Weights of a small GPT-style language model, trained from scratch on English Wikipedia: width 640, 10 heads of 64.
Each number is 200 + 30 x the weight over the matrix's rms, rounded and kept within 0 to 999. Layers, rows and columns count from 0.

# layer 7 MLP up, 1728x640, rms 0.0451, rows 1284-1298, columns 0-31
231,257,185,203,199,197,187,239,221,214,182,164,196,221,266,171,201,238,178,232,253,238,207,203,242,221,175,151,180,197,207,169
175,193,202,175,199,223,280,197,177,200,217,206,199,175,162,201,221,179,173,146,190,242,200,201,187,201,240,214,201,206,160,220
188,222,179,240,174,181,184,156,178,232,197,160,192,219,173,176,215,217,201,187,172,224,202,138,164,200,205,153,196,250,221,155
199,241,187,178,203,195,264,248,162,281,200,191,256,221,204,234,247,204,202,95,140,202,178,245,206,247,219,193,153,240,186,227
214,209,175,186,220,224,195,112,225,178,192,208,208,229,190,206,227,254,203,259,192,162,159,200,214,249,240,224,227,223,170,226
176,198,183,173,189,198,254,228,187,213,235,179,207,201,223,182,213,199,174,148,200,176,193,225,189,188,160,165,197,202,172,223
197,157,191,175,200,209,223,147,175,176,163,248,184,204,172,229,219,168,168,197,209,152,162,181,219,205,220,256,207,209,236,155
200,275,212,214,163,202,175,232,171,231,155,180,280,237,183,187,194,203,217,199,247,227,235,173,195,218,243,200,228,168,177,179
207,236,193,232,223,225,232,190,211,205,227,197,236,147,206,178,179,263,249,205,245,200,199,219,200,227,216,209,185,197,186,131
245,212,255,216,234,195,181,276,213,193,259,213,203,159,244,271,217,218,193,255,213,202,191,192,172,191,155,219,146,210,214,186
228,204,171,168,221,222,263,222,177,214,217,142,182,215,163,139,166,260,202,187,232,219,184,195,200,164,198,211,241,182,162,236
226,200,193,162,214,181,246,176,204,245,212,183,182,152,192,182,176,215,178,176,238,194,191,158,153,201,229,240,254,143,133,217
199,211,199,188,194,248,154,249,193,226,281,208,220,216,245,206,251,190,176,180,208,193,211,196,170,197,218,189,198,159,183,152
159,209,226,183,228,231,247,248,165,209,201,240,192,227,188,184,230,199,243,250,243,162,225,150,174,193,207,167,162,194,251,189
228,202,211,153,239,198,227,236,212,195,196,210,157,166,174,207,160,195,194,210,205,211,215,222,180,255,200,142,171,145,241,150
# layer 7 MLP down (transposed), 1728x640, rms 0.0442, rows 1284-1297, columns 0-31
223,203,185,211,185,161,185,203,229,218,229,228,173,249,184,189,271,177,237,221,206,183,161,185,218,179,213,174,207,247,280,221
223,222,180,219,174,204,220,172,197,180,233,232,187,192,247,206,214,231,224,224,165,261,221,201,186,177,196,195,206,177,119,270
205,184,187,201,196,224,220,233,185,263,220,210,250,196,213,141,188,188,165,174,204,223,227,189,163,188,200,222,203,195,204,203
193,202,249,251,216,214,188,173,157,199,178,252,198,205,211,211,191,267,247,211,185,198,202,230,206,145,145,255,182,228,162,176
183,207,194,210,179,176,214,168,201,197,162,203,154,253,152,218,176,156,229,184,238,186,165,263,257,200,216,199,193,166,149,210
216,189,234,156,164,204,189,188,259,178,184,196,118,160,184,196,155,228,188,151,207,194,172,174,175,146,174,186,220,255,216,230
233,156,211,217,199,239,183,156,198,170,226,177,208,196,185,275,161,258,182,158,238,205,228,187,191,254,174,217,169,150,187,146
186,207,209,190,190,241,183,179,210,195,140,178,159,158,212,186,187,172,188,248,210,203,216,204,130,187,199,209,237,255,243,240
181,161,158,186,243,198,257,256,180,148,244,170,221,193,140,210,205,188,246,196,236,164,159,206,170,173,230,185,213,147,194,164
175,250,183,163,185,211,154,197,143,186,200,218,201,222,180,202,190,199,229,177,257,189,176,178,251,209,216,193,215,227,180,213
228,220,183,190,194,238,190,191,149,202,219,258,193,204,143,162,172,233,182,186,189,190,201,276,194,193,198,186,185,158,174,205
227,147,191,193,180,186,158,175,233,210,205,198,251,201,238,146,105,182,153,195,193,165,133,198,194,209,216,204,224,209,191,186
203,193,172,244,194,213,187,188,283,243,230,189,211,220,165,237,187,179,187,209,177,214,125,168,253,207,217,212,199,201,216,172
202,229,187,161,155,180,205,215,228,217,209,223,173,187,207,206,239,227,251,174,267,191,255,185,232,184,204,218,195,190,186,206
# layer 7 MLP gate, 1728x640, rms 0.0425, rows 1285-1298, columns 0-31
241,233,203,177,173,163,222,237,179,199,201,183,197,165,122,176,176,185,212,167,256,225,172,218,207,203,156,199,156,233,182,141
213,217,172,226,205,205,184,204,181,202,164,176,208,189,212,214,222,212,165,187,191,227,217,247,209,216,185,183,225,186,208,217
227,185,130,191,251,245,204,168,178,210,204,179,168,239,182,210,184,199,191,221,201,167,211,182,161,212,215,191,180,213,233,191
183,212,223,181,227,248,221,160,213,170,151,189,220,224,245,261,181,176,168,197,184,171,194,224,189,179,155,196,179,178,150,253
199,211,194,208,109,217,196,174,211,207,204,218,200,169,224,195,162,154,263,214,211,203,149,219,197,180,162,205,185,202,198,249
173,235,168,221,235,182,203,196,194,172,203,237,193,168,179,208,175,220,207,180,159,226,209,174,181,236,230,209,151,202,225,243
219,243,154,165,165,219,181,210,148,190,184,131,190,204,282,242,271,245,207,216,163,214,232,220,199,158,198,170,255,167,200,216
230,174,189,162,159,204,173,152,214,212,284,179,224,170,222,187,158,152,144,223,205,156,233,210,235,223,201,173,255,207,228,181
224,210,154,210,217,146,166,227,160,210,226,174,150,204,237,205,178,163,171,191,245,218,156,240,162,239,164,161,257,235,263,163
201,203,188,169,179,214,226,226,133,237,222,204,210,237,208,194,176,172,189,189,230,186,233,231,185,161,210,184,237,176,188,170
205,230,136,205,210,235,214,231,209,206,288,182,212,174,243,191,102,157,213,242,205,206,243,201,168,211,226,212,203,166,175,277
221,226,186,206,194,179,204,198,260,238,182,193,203,239,232,282,157,213,222,148,203,161,214,202,225,203,231,181,236,163,208,202
192,170,244,207,186,185,223,208,180,213,210,166,151,171,164,213,169,180,196,149,202,237,222,213,227,170,157,161,152,188,238,209
195,189,180,212,203,151,137,178,157,196,184,163,179,259,205,170,204,208,226,199,185,212,140,239,188,230,203,175,232,178,236,226